From a checkpoint of a small transformer trained on Wikipedia: 5 heads of 32.
Each number is 500 + 40 x the weight over the matrix's rms, rounded and kept within 0 to 999. Layers, rows and columns count from 0. Numbers have three digits each.

# layer 4 MLP up, 640x160, rms 0.165, rows 17-60, columns 0-159
462498530504498539488504448531505471485475508521490491499498491463490518490535489491491498515487515517512475506537513491503513504489481493538506468509522493498509484524488473526543509502502519524489546493485492495489515521510483511505452540501501505503508469462495522462513473520488496479518527490477493514476383487501517497480484493506499519480518499493549484530497510510475540499498480514483527508464476535515500515523498499486503491464512507521461464475490487476504495477463491
529456517469475590514427454466537457531446563474483440451463438510520506402508445466456565511505482444550459533447474454477499547429500452503479488544481482449492484546511535505499483489516594501515641548415473535454449531567400513507513576463546458504495502572488483459496505501468508479512513523466497569399484517464548483540455519518510486576546517491500497500516492586535555569492540516535438459472483489554467512490482426477511430522495529656478553509502479505495477512457476
515458443517548481478500388571532539528424553553574511481447497535487537513458489476512512495529469453504403526517409418527476460421508491482524472484436426461431499497464522536473629571445374580472597540460393516523549531519573528466533509472541522483578475473523493559531423441469522436561504493461502525480483617556457574485541500443613513423551566559559513413406535555493509500547511553486531540485412499442496483445520467482478524500515533554479552576477379491581472562455465
472543573486467559462509452496495413464483459561466553505507501489463489456460498509471499511505495520554469517444472490503553509513502500476439508487508498521458529548518468544496523560448490487566524496483526463456482492443467481538493534509485501537437522554471552483559503513499502461560576515540508575501444502511490526562426456511565542521543493419548508553474536477515511501425508459464496547471460472506459512478564462478505520468441462529510508497484516570534489490468534
407485494481502517480449480564539545574513565461537525484564489477566493570581397580452471514440493513493523536495495439433477502473527547498499480505532493404593518512508526496460461464534492545491578464525492487524547470552547559522484448483484526555504431489539513477516507474412511501507523578451500497523478548536521408590466410521492492432508525531577506483519563582480496470484449483516529463450522511452607523503485518481535497472504441558483529478490479447557469550516471
506488551443505400515481548564475483528472476498483575464499547491500516434488530501563500511512508522566477525523466509514566383437529541605494448545554506480450474461451518524498519427498543491489469546483502573454453637429501499475444537533428525486459490474526535521502506487469483459445528506469511513483461476433453526398449432512450520566537459550452506478471472457518558560460498458540501470539485486573466492402366473440457504519473497478495509451479467492501509427378504
501495496477529525521510562483484512523412501516529507467433477465420503459531515485492491516513503519498524486466450510445479439499491496556509448531542507472485519497509511458539552531556448545438520468529546549512566500487495496485502440524529487494477454428479542439476480430532454473527415508499472516482472496553487500486482476491510486439473508464462488479520552427502513425526434559457542526501472523512508513537483513493495474543474482482512519469422436473488482499484503
536473492455511512486528475535411504554467498523523521528491439487436505474488423470475485488523517577489440480505398493587495446412527477550435460538443473414472514489499492549474474445458587538492521563409459660443451535489498453475450598484552526481538517485571585430503490510504512416525468540473442533451483514454445510511489486489528464507569517513521484523488485476531534460479534522544491459505473480572425458548468513450490500566522483497480455554505422511524484489493480
460485543473490551505449479547442453455482495544461485478463545459450514476533460519468468519441498543544466541475492498470542528483484505513476452512529450504498488533522474475539507510446482527479527500463533543502493489487489512494480520541476500513481470489540563460528482470499490500553539508524460534434395494489506527494497503506521562482488467488510505514490517525526544562528494478512473511466411501540508509477484492430529505507505512488500535448452491478524521494439495
484502641472505500478469502512556460445537565500514435487500501560511483466515553489524497516462512522597529453466558513459556534476478527519464457419534549518459520439524508514606541420454479557486482545552433528492473563526519518496496445503469483527484493591577531460505505493436545481565456571556532605540466423540581494589476524490495520418505550484492470451467613490534470530489494475528403522529526514542553461509404449417422456518497559538529576475468506541547442464464485
421542531484515503420489509518491461498492506475618476444517615511490499474551418525495548535528538613576438575514537489503495502490475527493580466476575536439477482500431503506583509488450573486488495542550502500510520517550494504526485447457574482602511499471545451463471494479484513462543495568446375495484473519542498515497516407481539459466511535510540521440462521556491554475431494547426495480455493535560512486548600504504524462461496491541502558471414444466600530486478448
434444496476511477488461447525583527429461514515518475492537565495461502540505384553501506533506532464502460601568421501477474498395483505492577519441576504453510493504431548515457541522585538471444488473440472502524476493539563563437510489533528550470525449514559570502452450451471466438569535492479523509531458460571523397530515465484484511460512501540508504450426501547518528498507409471469547552405493438452627522516518525489441505454566441550557503485515497429517522450528487
500464467531532524564479406549449507547416514496530521548511450418412512473488525445461574509542494604551452574408463446578494493500538482576475494615479490390473489493491471573474498500538544434497571468440479495567529567518531496464482564497527482529541455373534516582571444516434487547441538503412489486527477590474497464515467485496524567404500479427546511535511522536486508440493489563496542513479435489431510613581525541466524523541422441588518436424528485468485494498495529
512470584508514564613509502518543435484541475541490534466476494403396568558453490536487516493470530480494557520484510483461617440501519484439475509482498477530546502476573397443490514452457452451573453510510499493476484458487532479534546507424512585545580504521516502476575435483466504542568520547518494489482475431507550463556511528439541547410457496496486476434450564494477479418423485611431426459477510505491563477511552466449511466460564453578504446480394456516552464517477494
552410571474503451538556508541516505444573482580491432520463526508466546517456506421499479469584486534583501496486427547507525495541481519485529533538482470498429477511471527553522585499420481479504474551450456515493567602539545535473468467508537527532586512467540508442558482492489444519497464468422506452480468466534466422510499491504586520506516491495534477525410506530470477469533517525470485496461445545469466467465536488490512512457511461520530470480531470468510496445474551
513471483506440550556518499527482465539456446470442501481528551434503494470544530500409493522503431467495478501528513570496531502486509492503510417557505550488514491429491468526495439427537435474549503486463542479527554485483476472443473492439496484478519493521459623466530457515542490460431517513537450537429489506486524477560448479460531560501508451445505539504567552480514473445521462535454547508565392526574536563508508513508608530480513523522379557493464500501526530494502521
451474537495509540501479469550507468481467536512533506495481535482457525439553461559463497514452496516560490522534489488483500532468508478536493460502533478498511501488495477509530497511488496497498568466504498514460493498494507518519466476509504512492512490476509565489512479497491467513501500497503486534468379509532527486489478456487507565490498500473541502530512473537503528468494468519481515517476494514507531569520500502463541472495478520548475498445490492438484498476459488
438441562494508524508486466529510479447499541519568468491469522490472522461539487546465492510472503548563486523541489482508514551458492474557499462497541503473500499510496491488523497520486492498503578513476503545484478521518475507501473490537501501499510494487503538472533438502467481466503517498435492538469383508507531484510468443483510557519508511461544492504496502500490539481507453518480484530459457509512532548529524491478557480499524516536478492425490466422480504470459492
530513556476550493528483494492466493502476519520495531519458524443430497433478517499491529516509452491555526448460447474473568526468459524481515509575552465508459501482459505487537565508462528505564451462473476478454544576442450483486478532530490482513510535548499527466522507521454516505539486477523491542488456463474501503479489544554507511525534463474500520508482456438521570476519473492541454545532428485468556514443469496421488487509485516516532492496499451497463500477451493
560507514466535563580517481529476411479452447500468503518500414473484560462480485459442501506461494501564485465486445525474509532418487510525488497601504436509475501592546420474490528488535474498579489523467458512427482569503460447515436623540472513523541498588538541478467446525489475485555526481560535495497481437505565498487510558495490484535538544498515498542510490515519501507494459482544474555586418496512540468592475485453446476536522536449523544501503421503516508415496475
473456501459537501483510491448472481488406482539546489474486599531480498502512481513428464492456500545524387530457483461464462549501515475487534469531508485507415507470460489549619526533458564461494525526506555537553444569485474464561529545578513472475484497526508583429422521456524517494491536551502495518519453529578474588518401433409525421462541436506535483425437421470525537571378474521490485514538387509441502500560549499449533564522530420507429478481513421494568451509478525
499475617531530642543535427502563484464503528511485476487474529380512485493440522460498494527416499501548466553462532524480609493484492457565472545510454444497477484469570431450542505571350392483499488459475448502532529457519489527566505479467569534563454485505402494503477467461483526532560450521608524492511471424499605549519457572451548602503493490438486498401469555509507437500473504542492482461474423507514542469507519470449531458475533560544501411470433487523508426456497525
511503506448485494473457504517492500496496493513501494532514513521509496483492508516486523586495417498543521492474483500489516508521571548512492533506486459493486575497468489464491517497501498498522515510493515481502479498491514460506528497500522529532511585511514504497502507463529489491505484538506486503495506534486471500513494510487512499485503526508497581513491497506559507504499488508513491507509497439501521500487485484494530482589503505505532519500448499515533524533501609
400494442540489425431516459568474521538471522510538556439503486453419514497541495503521489512478522496492531571601503424509579451524511461513538510409556440493529503451467560455518562620437404525543509499396434518508546506461601465472485492551499605502510456395489518537564413441480561509474532476535601537487477428490487542473502454500484546507471521483568502505457485500511483502481449540516534517505467510498528563450443563395542561539517560474510416382478459488458472543431526
552515542499448500578473474524569459557484518475512505482480469492379544455505472477476504498523499486471473516519451508455491455469504527471477456481494488518496501554450579541453517448539441481496550530501515554408475517539467477488536555461584522490590519485494532555586522457448500436459561490451471528461494627520527463529453491481564459476540526501494517460499549582503469525469457526454486454494460525510510515485478539432512464470565489569515552503489493533596468503428477
553544664495456525512485493495598436414574491519413515506452519459515488585455513617501498480522511534530483443498479533488546475538486524561448430550478482525443505542566419531509543426448516525558453437513577489449481555517482515576460528432564539523608514563467549416537489549525414493453460520432491526460465526510534417527486480451539532470486471442456582549496393494511476367508509525472453491525414519645508514550549504534551499491483455527479472453467424475593460453514486
499544635452512552556524505487499517517494497547458470544417516410424492459520484465440464512515495546497498474564496533518493522455498459630459440508479462547498515464535442562486469437472518555493545578512631519481489549593525503495480521538492445481536492460493564550497519482557453482545500500448420507418477577513556431467521500502602529490520480411455531511491534467533419435515455415527471537537441476594551481524448507493489527500557457521513524470511506505547488403492513
509441499459471508518428464485461483486534444495554546482536437434413512487484533509507536528551503485530471462436437484510519465446497521500504510580529483491524508549484480523490514572437578520586457535499481543556548571435435470491475576521471490471478489493525527481543446519484541514462548547465498518458465480486478512478465403496597532565501556467490481547519552510446589460517518564462508537477437524483412558454436456520471497534482499526496502470474414541454478435515497
461507561487494497492483516526499459466480495467538524512483523492476501445540461553438524520471478536530504512507481517491522527493521495530506499496547457468476513510482498490497503521513497524512539527483543498443527563496485503511494476525528535525519488489507551493507437486509454462527516499500516535477366516506505487513456482477496556496504493472521500506483517522489498464510469521460490522496442503499543528481465485435509476494536513494489534444491473460506481499455519
470512555493487550496476506571535484453474503515537471511516555481476534426553446551471515537438486551561503524510485525496551515477516489542503459485543467501509516477436458471504523503471479487503598543485552484481485522506497512509482483501481501495500501506482495514530433488473492475551503534476495536464388529535522473519469493442519524472508504462524509527512543495503523500509448535483506500451441514519545543491479498440547451478545554559498544463461478467526486512399499
531512524544488546474496505486478452406519485465456485508492473456539495512496461506462474519428491512553474479542529457450491572472494500469456573537456516442470524548468473479478427495517498462534539479522410529487484501478463477466504518481498458517530486543483536512543509560519553494426560510499498581462463542506561456585436491528457516489461473494489452583475524519471456454451538498525512577482553466502537488562490456517599466509554464598433480490466438481409498478498524
505473591493512538510490502501408583479536525530543549495499522431456531494460548578385463472438505510561483508490441485573495472470518505533457499556537478550520471502541505522553486478481534591547505468562555509518529472415379467512462478625483507462456517562391426515499497480555544478496460550472458459445470529482478513460401552461476551586520431465439525558466520474531474468443432503580526498530556510531559505477460439493480528518557532421495527461501387461486521441439532
501550557494470509438493487531443526439572645507487447523537513470484581421473455520476470508490469545517436492601441542538485523493495471634504516565503457522447479533519528521563467500461541521499599482502565500404510516530494514540508521567503446558444508510467496512460482510471513484463539451492487486502471606543536515471491530538492507534514556461474515493512497537492546544496433419562517559408533504559500509461397458521493489481551571469528540510524490489507526442438483
517468482516561545536455434562455509474504477550464559470483566414488542546459416469503506508506470532508489541463474552505537474513523516516556532554528512504447504494436508502517513516481572437489540504451494491455543631579529516512480541606460535491485508413562634470472456529452415440435533516406517551471461473478486527520409481522514563501589434538498484504456550516489509463485485507564503496510492502433530523476502501468561532477502506566519447454534506536465459466534527
528480582457487526573480494565484492555500454572432450528493432471402560448502535460429513544517482526600475496467512512525535522554505500521531495516494462459467509553543492537561504472431557455555550518417498426455483541483446481476467540586566585463475502476432568447513466420484435503543509475538547517494458493478539550540486582559573565478552441428531507490450475543493512517547505530482473487537423500486472538508489521394518576507522525466467523492521487496585538452454503
465513510537451530517463503493494490463437533540490416490463469465472497442561500456537497536434490483477475531483559449478574484499469443576480471488458540486473534499425492445586496568468479499475569450466486573464473431515479506486542546565529509490465480489451549508480497515494474431487504490560503575426484497539513564492542502533459510474546507496483443419509484460576539526455527495464545493479502523529469474479478563418543521543470553566498495456493466523479547555384518
480494548528486484555485474479576462453529497542467515515444534503540524455516493495515530487493485548515500502509484530517467426517472508570504478432466503515375476463503474499539560544441544483464481524548510524444530587492539509523506494559492485543501512559494595499479492512529446461541495474531549491540434460555530515462480473496447630534539523543508508535516521472524536495524477496499473479537444543497458487521526465557481403463421520455508473493469559460493521499490500
481499462509515450566494504515547483464523598509509467459405514504491571378543456463449470505538448464501481482533510439444520489427472513525455485449405472409456503469401539559562528500513463475454530521496488578481444533504588493471502501483466463534560493501476544519535483504497535404526526490550471522501473534551453521484493531420471484473478479461466435481500509500472595568416528492487494532475488493474468553451493421501485445486590530571468572513467479475497519511445528
481498531466468470496540507551542540439402524461475414520498557439387490477505534540482517523509502487575521613524481463504541482512465506506589510505514488478510507519431542487619474571499531385459494489440542435523553463506500531499535456625503519511483491451508519442467525444515471487493491532584495471519436440456483492461462509482450520477537432476520488474450504476520546420545421451377504495494531523442429571462550523457466430467508550502537510472481481498481518517516537
448486543500507536506492483545519451476488530517524483513471518476462522459553465534473504523480497508529483509528499498484521544471495495541505470492527474481524504507497470507521479504504508507499563481484502504477496543495497510519490485501496506504495498477492539469531457496520472502508514510482506528469362502500517478500475473500496536479505501474532495553503511504503534492490469521474494505451440513508511538521505499475525483482502510555474503456482466442509492478459499
580485502465536491521492493504466455490394461573474529506470524469464504453460514494471533481421485583475351504474430536517488465433421513447516544544560440512425537490526497501503547600552437492437503422529513533472541537496494508436452526538463486541528496476522573496478455490488535507559572511554405535512469471506452558444470496545600495477493503475498464490463456519517536490546440450475566519467374523504500559496517543395531557504533449441520514585523468519523471493505518
552499486496525460552459526506592495496517512505501434519431547541495565500454445495489507490590487478556475482502431471509510414454480532473522508528489520457412507497411556548536565471498539451504488551508457480449489583526526502497442447526506535531579501468565557508568473525490487432452482482434545521508463488501457427479466453512533537485560475522491499536492507513493464513485517516512521565434457506458492505434504477510455489474495502587519538507520504514512532481454502
525471581507524553501495486497587521412501582613472510481456470481486492468464568566493501518472490475556502569489434493427510478505511495528482488434555489476463479501448463462463550566460458465516484519432517533516528460418495532506504481504513527514430501524463425470453468477514529550524474538487538543488449441460533523424445533493501590590514489529489510560575441475508484531526478564509439458513456466479486480462473443440474438511492613469489499439493496519473478465496530
516480539478542533540506419545536509526508532579471522510472486369426492496419544530490478512492515521487459557488446487438541516458471532528552492560425380477493507519525428520516619522383465521554495437462468580475537476525556528497499581490456474527541484440508524501542463522439518527506557552517436508475457570487491503455521567464638532482503500445514491478470513502518520450468548480504486450485370485470517457439462487441550500487529504497503501528458421468548479439517492
# layer 4 MLP down (transposed), 640x160, rms 0.13, rows 17-60, columns 0-159
507540509491508452469482539496452530520537495530503483519514506533486498508473499489543519562482482492471511503461477497511517516506548515514519540493531484493520516491482525463453500495478467438529497482524530456542481484477552457478547479490509525508521519538480530522496460489522498483459436507483492456526502508482459509507521506487501495500484498525490525482488481501523484464476525471529438475467496460477484494495523476560516512532489449503539522524485468482485502527523583
536516473518522530517489522570455507558482468556474499491531601528454539481443394466522435466467499524411534408546520451506507559583517561483418495509486481473522499433524480490456471495490458532544417436499503471486599499454453473513566460490487500497503521535499514462578455514501435478525523489417508517533481477507522494513450465578486455589485497411502497547478521547503517475531550515482529546451552490486483536515510498438417567500412474483550508480544500513532509549450506
536502443505496468510480555354511421493514533513553515555413436549525522519393511422630533482534426405579561478465568477544445546450452505446477563551513480557503498555514472453533475540451596548530539434529450593515566447494455483540627531521464518438522482440575504482494488523465513510523567478523514590527459443504530533538622516520571423473629567421532482520629520527538478545545443521549474582565545489552466445450458466503491467546588444480501510457471426470624495527414438
465479516477474448474504477503427536499587527516501508497497520528478397496493543509513514537469429510490455522502503495518517456488482535455457512516519490453430507472547489512509455540523451483465463546463454509512513561510528521522480542482500505512462542484511512479492568562525487453569531489503513516512544522515501498497503491480473430435532509543445513511516511575488521548467534461510473441510572504450507469475533500437534527455534474456475458502546406488531523511530512
532591470530486444494520512386524508443562452483524583425430507439461535479476478516522518479542497581569556485462535476434520553526479483439609506484535552491450493574462511529491393624476468572540501501419510441495488512515511471539497616532569436543504546513477540488483502537550524499446494445531445469567475420435503515509452536550552549549489485490506511489484458370467448453471422538558472495531489459516495514417580539490519524484565484438552477576548434513490467467478504
482479462494530513489502567496432469485455514470443512448477526582445512538456571451542503505535495575507443517521452475465528456556517466480523546546455491470523474417521482478495452509497526473473547553537537535454514528449470522463523493546554534534434530488507538496440442509510511510529555461499542513537478418499454494469439489456516539508528477473521506503500530509480602510468512466476540496448423503539457538465551444497563491502477522521524493466528547534471472493531491
462543495484481505558509590491518496541513574500538548527477454498459463517504473490629514510492519463489520497468518482494518489539462542501588520540512468492531517503469501460507536532504482515444496500493532507512516490519552494428537487493499437512445508501461537498488464453479502517507375517519490451478488497515482485477499494520481511443466472530470530428514514551481513467554548485519497519460524496530499440522485531599522529487500517475537469561511544496521527505553511
498556381470484510554570564509532472456489513376555514476509550484478499411530486545522491477523519496546505516537482505488486487512464460407461529457513468452483542491534511458470520502433500539605414480514493543493536509550578513599519391489533514485514478493465464539486506470473460435507543463453477549590487469457515492505500490558456491497495546452506505482492579467551468477554539481460577504480483522524535495518515497458500529552471503595544463584564500456525542513541508
486559505504470497505501491524511548470512518467487476501468510506506389517500479489472497520513474510513521546457472444512469508482503524474495495481541508518502500477513532506463510503525506490471509488505522484500491510496492517453478487470513513529483509479503511532497582500510474515508504483465478493480487503481534500504515479464503526539506489493499527471490524496486500525523523467490478512524485475523511521493500522504520502514497505511494523475482527517501467502509492
452519448543471525486499486603478545454518477382476542480526526510514465523448459554524569470533499390531532423481536520599505426509495508503438496522477436504521499452524513513487439491584566524433429545463558417473421468562526512464479462494432579516454505489512488474479472497517434517503561490480640468588477462506411603507475537383469578541499503535532481492550506502482524514484518534591521547440495514401450542464512557532507527518452496412518535504522563476433508506485517
526503450493520541469482443473539510475445529561515517545526488501535510533557422499528469538580503428501457411525526527413474510501471532503500524509482510508525457591564503548481511482524493499474438575449489544550485521443528472511500559443505502530541505495435526560429481519506516505505512466544434424444516502494521458484449533598509531531465506512520513506534520490461479435545581531497485482508498483582483597504494579499507495510473542521491491441570492406461460468330531
553552437484493444467482412578537502465509540425502523438522483524500533591519539440515563534630550440404510534539527576474511419437445536560577457483502485536461464445569562519473555483593461529514458485493553421595407455504508505450526555606501515480455518464453492487448388521526463433569549490448505597502429495477489457470556566528634525428479449495495475416566556490547568531536449489486452501462527463500527602482505538458431556531565488526546529534515458513482501457525517
481568486573481573454465420517494562437560463383463521477510639400495452527473496495620494513434470525445465572402450524560422542570526399497582394483483461472493459471376407553415472457454483499548523412451566551461512370490524460458497452466538451540547516521483477519468468541428488491465432509488469482517465540528486487462552495562455421479463514564568494463472537479496481458550540520508521514412427497408473494489541544486550458517519575427476472503498616488491506523510494
545464509469499523530528599431522418511512471431534513512520440498517557571517528557518453511446491569519548563513528526513540527486469455529411528487509548453536560552497480487506365454475484434513537482501467479453488591519499469470544494570532505505502516492562562525465503472488474446513524510538440564509468594496477513526507543480494419514467531521474463451465567517499480461565498511411507529532622545495424474528493481581516525508443461520478450489511539486507518486573500
617491490463475543551516509484474501532470405579543469525496493558567634444567489437462524497473474401565506530491425459452502492507516484474522529554474496670571461504486491513487546546483523603560485537529562588455461528464522451576513493550457567463518492510466558552527410382413493496479488494391471544513507474494546479444570539457475444505445497485428486479543496476467476511510482458512540535534580512535516513500544490558507474517580512489579498498519434501536492523369511
462438521515495481574535438517395522461511448518462519542551465570447502636505458442486510474496477503490453518470554486529522436479531526501470437488515545499490454543449618401476559496535450439581554472467501447505532407563432494523504499565556495479497526496511496463498402501536514533521496542455497399584484453483457525528543492502522419511456515497493508589532480505463524490520456495470469516497563501432463571489530529515443479443471483509546507507460476516424599455507513
503507530517474513530540521506489514515495509464428508463490508494526527504512505508473511472523514534523522509508513494482527495483446487512511456493500505511471504476498496532516525517488533552497487512484499467487511485507463497494495481472487501484504464492506529519519474523521526492501496466502476520510459514507525496482472462525492527490528479492501475495497508464473521495487506508483502502508500557547522490494518506514470476465510501502478501520534512494489480483473456
511517542513484504517509497518513476542489498496473507476481539478501522514524503523499494469490513526522511529507502448510526487449470499483513497483478513491497472457486493563527483503519520536477478521523505493480522496499463507517479513471498507483513483474502509505496493484507493496488486496495468498502479528471540473497459481504518488508512477473516478513477486478477517469491484509460499485504498518524502487530487519497514477477520508521471486519508493498530477493475500
526500512489519421494543456522428496513438490555428581499450467484446515510481516546466534503516460482498495580507491492549507455500474489498540470516466517487489481484455489502528484505538484431461481492503475490479504523510501550458521450509551469503475522544452455508479445532483490553497543508447465540497474564501477552437489458527530411496474518506445526502506435516484526476400485448508589507503483493508556492467455423483522455488531499477408495437501507549530501507497469
501567462481525526479494443450565477505581522488510578485483535526463546470487424496490512523516541506569478508488538581553445487514472478438482537466498535508479543455540553507502497495421548595543478472454491438490486463509527496504522464477553519498475506535494468485449543518495435474492507460446495537571497542542490475564478496499548484523517473478500515555470462428502495573501514450462465475486527505560482463504499503463454514487447435477501498571494535605522506504517503
429516481458498471504455553502529473478361474539602483524518388569468524463431508501461574496466509537415576450408503478436525501483532435529445442416440460523525525591570419537444516538539445548549476656535492427509411453544482539501561620467563492535534494512471351523443483547508535569457606469561539597480470580538485473609543487451520539469491473363454558552449476482462550624461541465515462636493464453576462567533453425541550545483475517521494492583559526490521554510447459
509440416483498493517592470486460480557523515512507517521529536540460505520498484543472544563447482572539489577548492452582549524518497455545490512485413554515469460475491531496515509496441544535562499507487516455468531490537442437508466538528552483443445523558400439487417576432499519441488530441426435473544483568400548435452490497528594478477524561511495442485492532495529487557563592542435463537544552548537533465489535445590487471458628527564486480517481535521553508490503521
493485514561509515543554487475516504497490505496512509467471474503490502504513499493510465410511569506472472505514483499477493495469418456515490462475524521495531418518521499555506491507513498477517474481482488515512513489506478558473449519480470470463490423480493488484505495532489511499484519473471543513499468511523526499509503481505496513490533480502503438502523513500457490496506515487502517495496516567491496488496507518512492541419495479518448477494546515506487459483498385
472557547448477564442511462588600497524465555388398490488543553489529475508410490544441463499518522526466560520509579517532556444572465507442572519495483548425481500410512530519409498403426520625566602450522492460532517398581490501517475552443517513588507489504476555466456494583494504469481595545423459502449474508510463441549615538485502464550483453452503463473454478421482445512626414524459557414455407536475544465528541488477429537511501483472473490527499451528551579548527517
548493436534520502529508432453554546461542528506503561503485529511458527528464574536541473448466468500461571459520516459529449526585489552547554552550541449515503504395511488478564504518499518570451478529571478523508534520473458478489491479610510481518511530407493492554518495492508481522532521492502536538547461454544485496520446504515509514546519540438476505571535501542490437562503460525519570501588539499505551570527457515493497535519523508430522549518556459466515537531484493
495449540500450451581597498555461473427537470566537466554476500557501574442454574488482560498528499506511486501473512466534568376531515455413576506529544539487538509548495656503506470424569395488535449533469441567467461534555454544498491522545655554526459565470449455415551519545476507552539569542547514492433447429573504548560392529510611481399452605439424499534578477436511483461398530419415463453427591513536532487463574461520452542494477558593428507532476480449517505589456476
441511499446460509506545489496460588483518523513436470521506530451465529490497572621401471483483525455404484544449478561561396464530494465448562483490477501549547530528534424471477547464460568523516453575545532579509475486462579504472495508502470564471487469527543435528513459531435492429422484559433525483559508454513468555489473516524427445400483464438476519438574577476551432483488465504491489475554461545541484488486495495456598397516470548476543524529440486466391523484509496
456564561533495558501508527558489452459556480504506502472471509462444402534542575605492539509491486575572531503453485540535501443479482506537521518470471474467539472482374554479442468483504576518517490544487534506496508480586513473510493485502501503497509455505482465496451473498475458493497563516499472447553463469441494479550498569513530492474553501539522531421522509514552531551536566486514531469455541478465523478493486546520503516521467474512527456507544550504607459493571478
515542498493481504471521516461574515543519525476449537474525562495558561512499506456495503504544505496490527483525523471517514547511475502470516529497452531518509518508477471509520477476532471506493510531537473465533501531518485503507549462484501516499499498444496484513532484516492500464517528502487554521485431517458540453467543470505485500474527472514512511498502492496481483460493464479512485487491521540497476540471500497494422448495502502496492452515498481492503481493500480
522498506505473511500516525496496485522517512476438468483472519492537537481530493501505514483484528497519507555525512527493482484503482465504529492507509486456418479500533471520530508504485533477490489522522539489537485516504484481461476491507516463472481480502495500498467480492515498518465519478497470504494478486501489504486513512482493475514474511506504494510483512500475535501498476478444493521468468527519491533510490474496484501469495459531468498476515495510499509482486482
533505407524451479561474527499441541490509559463471516522521428518487531555522469529479473466546572532524465518489471499511502575495504496567433541435471453558464511490439583546508501420506562533510551503617524574474518503437467508570594451426495456477549469454486510611501525500535446515546512518570537460465428575519520503546528536495473450530484454499395474485513460523502548428435542514544487446545500518542492451548513476519483511549519486521466505554474538550515520511536510
488548513477524395457505421498501498515554592524577608509510588508498506511557532509584490525562460623431511518438450442488389515565514475479568472497459520489562471504471500582514469497518559438412563446459486522524414581620504512472454457505475444510471465406394402621473473516462559463482441445496576599515468491493548433458554472422578488498493576548558540431478607551504456511442524437490508528487482492584584385570569521566600534503474500463535518444460439455488509474525500
495522479481505480524513461454489570482457521533545498502543494415501531538426474434522473504470478423408490537496507465493525527481499516482479489531454498453486477498466509535534471561448526462560495518482512426495493453532462502521526461536521465459518482442509492392429468464495574582400514563527488508588477475490518471539502525548532493480491476509501534488535438510442443489482483531527453521437529484502504435546530450567437504481446470513474581459514463424480523540508543
500510435537528429483531458467502492512500444487513594516492501424610539552551492445497534508552442508458598517440483516486515542532479477472610497504623484552536495545523466484457587498523436449387525500527519496412457558492542531462523556402475530500534541487519468500506463495529520575566470605481505577448464453584498543479503547456467427403470472537499465529459476537440395497488498488482502558623475529449474516494547468450503482532469513444544492408479516552505451504507500
579521525444482515541519456526509478537459441525512487545440463496543549576539431491512486505471460418463506513513508489511490510501508530464495467507471470459555490487525416504567472376461467519520477482547472523518472442448494495474460499534527447491470518503519493456417467506510461500471501521487382502478442446460495515487392583488454447507509440465542463561494565547494480506522484512465478496491494513539444494563492473522389558488483509476505498519503561475521541460462512
529558570521535473557537490525533532548601473518495450507587512563522556492499461425615538479486527486524460600463508449511523593471483453474476548563480498576469504494472541505465533555529362490491448469578539509485481437549558509463564538403510496505491514556447526410478523553490532522618481504530528487488457455470540372454526477529429499467450474423488509451531459481560497470531536511472552570491493505463551411479508558525491462513544393500493536488588533497553476517479499
509459456498535513550507491488494452511553502481497523484491452519498509483484467531509489512480486499530496481527488550509488507452529484499541477454509526478483470453512512508505472527504542470427523530521487479480461560486466477506511507498474498513490507490557458475507526530548507524497485512480513471539430479509523505493476450499534438508519534529488449522532484537459545490541541503525441462512482516521489463480499499531519490500460525505473505483465522474491491490492497
484448554446509510433529480517465473487496515484535447524498510554483503501467477513513449496497509485468479444505485453507539484510508449562555508537508431469415492482428538504535449519590511426512558494441618504517462485542512519563499428455534440474473570498474523459504430550515547606478475535505624491601489453458471542475550581474557538530536541560530474506440564544444486510551477547530574516530471473507534493564563514558515519493461510466523487500505492498458417510429524
516437417464496572497508515504500477504449520511435455534417461449533511523466492430576537505435473571569559484505552509544552530454514487517468519560484474463441506529442525454583551455467508464466421420505494571528413479445486488528507582460467477491498486565595545473457519542470482475549430476450613569458460429509503555478496500489392472476451565542529500444529521508492539409558538441535512447533446462548474478535450427444412562478444529569482467514558478537516501442490484
467517509502486512510529495517488503521488500472474499454495495470528519485512497494463468473524512521506521529498483465494505489477453487502507462485499530515476521480520493534495488515499540530499502532522476483503497511513458501489488438514474473510489475467515515522521502492520489490478516471515473544469435508485520488498482453516504528472494478480530459500502492454471524499524505496480515520496502546539512499498483534505478502472516528475463520484512518494506491484464483
495538527523482491548512538395574521608429420521433550537396493490533459468535487500404553507515512495460507505422504466442458544464476464453509530510542490525529531560445481505450494513583433430479502569466491494489470485440564504464471580478562455524567490455516372479457487575541516661451591564617478389415496508546499474536475480494449439436460467564537521514603439537477507511478517488458544495489502466510467497486562539445527458516408425480473441493471490411460544508419479
532541485471538463522498435524521492495503495462616488506485461551518524550471506448518574503555500399504479586502499508534432543451524482434550531506466465438455484520464555524519549514538444587546477433518458469512529570501493478460544435514535483484462544474526560495456450453504528496384488510518427530496427475531506518521577538455579548375465465537506452491485510518514463556489448528519445576414508493504522560489524492509496503546558516543528503547538519541449522522435515
492506521510514529471534500564538531482511591554476577541549545495582608572510474474470576524512517491501528472436487528513416553517475472548512508510499488535498487549493477484496468538573539520488517518505495567489487435438532556522444478537536564463443498467503497494456528481535509486446548519455480460454426502448473598512492453491432523519487539592469489560564495457488492440520561545600394470494499525476495435456492464474461449529533492479486482465529466589454502459536465
439499502455503459520533477479499490556524473570463539473481558479465519520500424493460531499557492563483505478563523466515532495523469492527522512542466521520495551547440477490497517515502526495493501538452511512557542478477489547424503541440538462491541521515454464471458523508510537538502490559548412426467462541524563467469474524491546455442551482498506507406478514478482502482488505468450530545486518523520480501536525469566565458528542376557459465552482493477511515510514492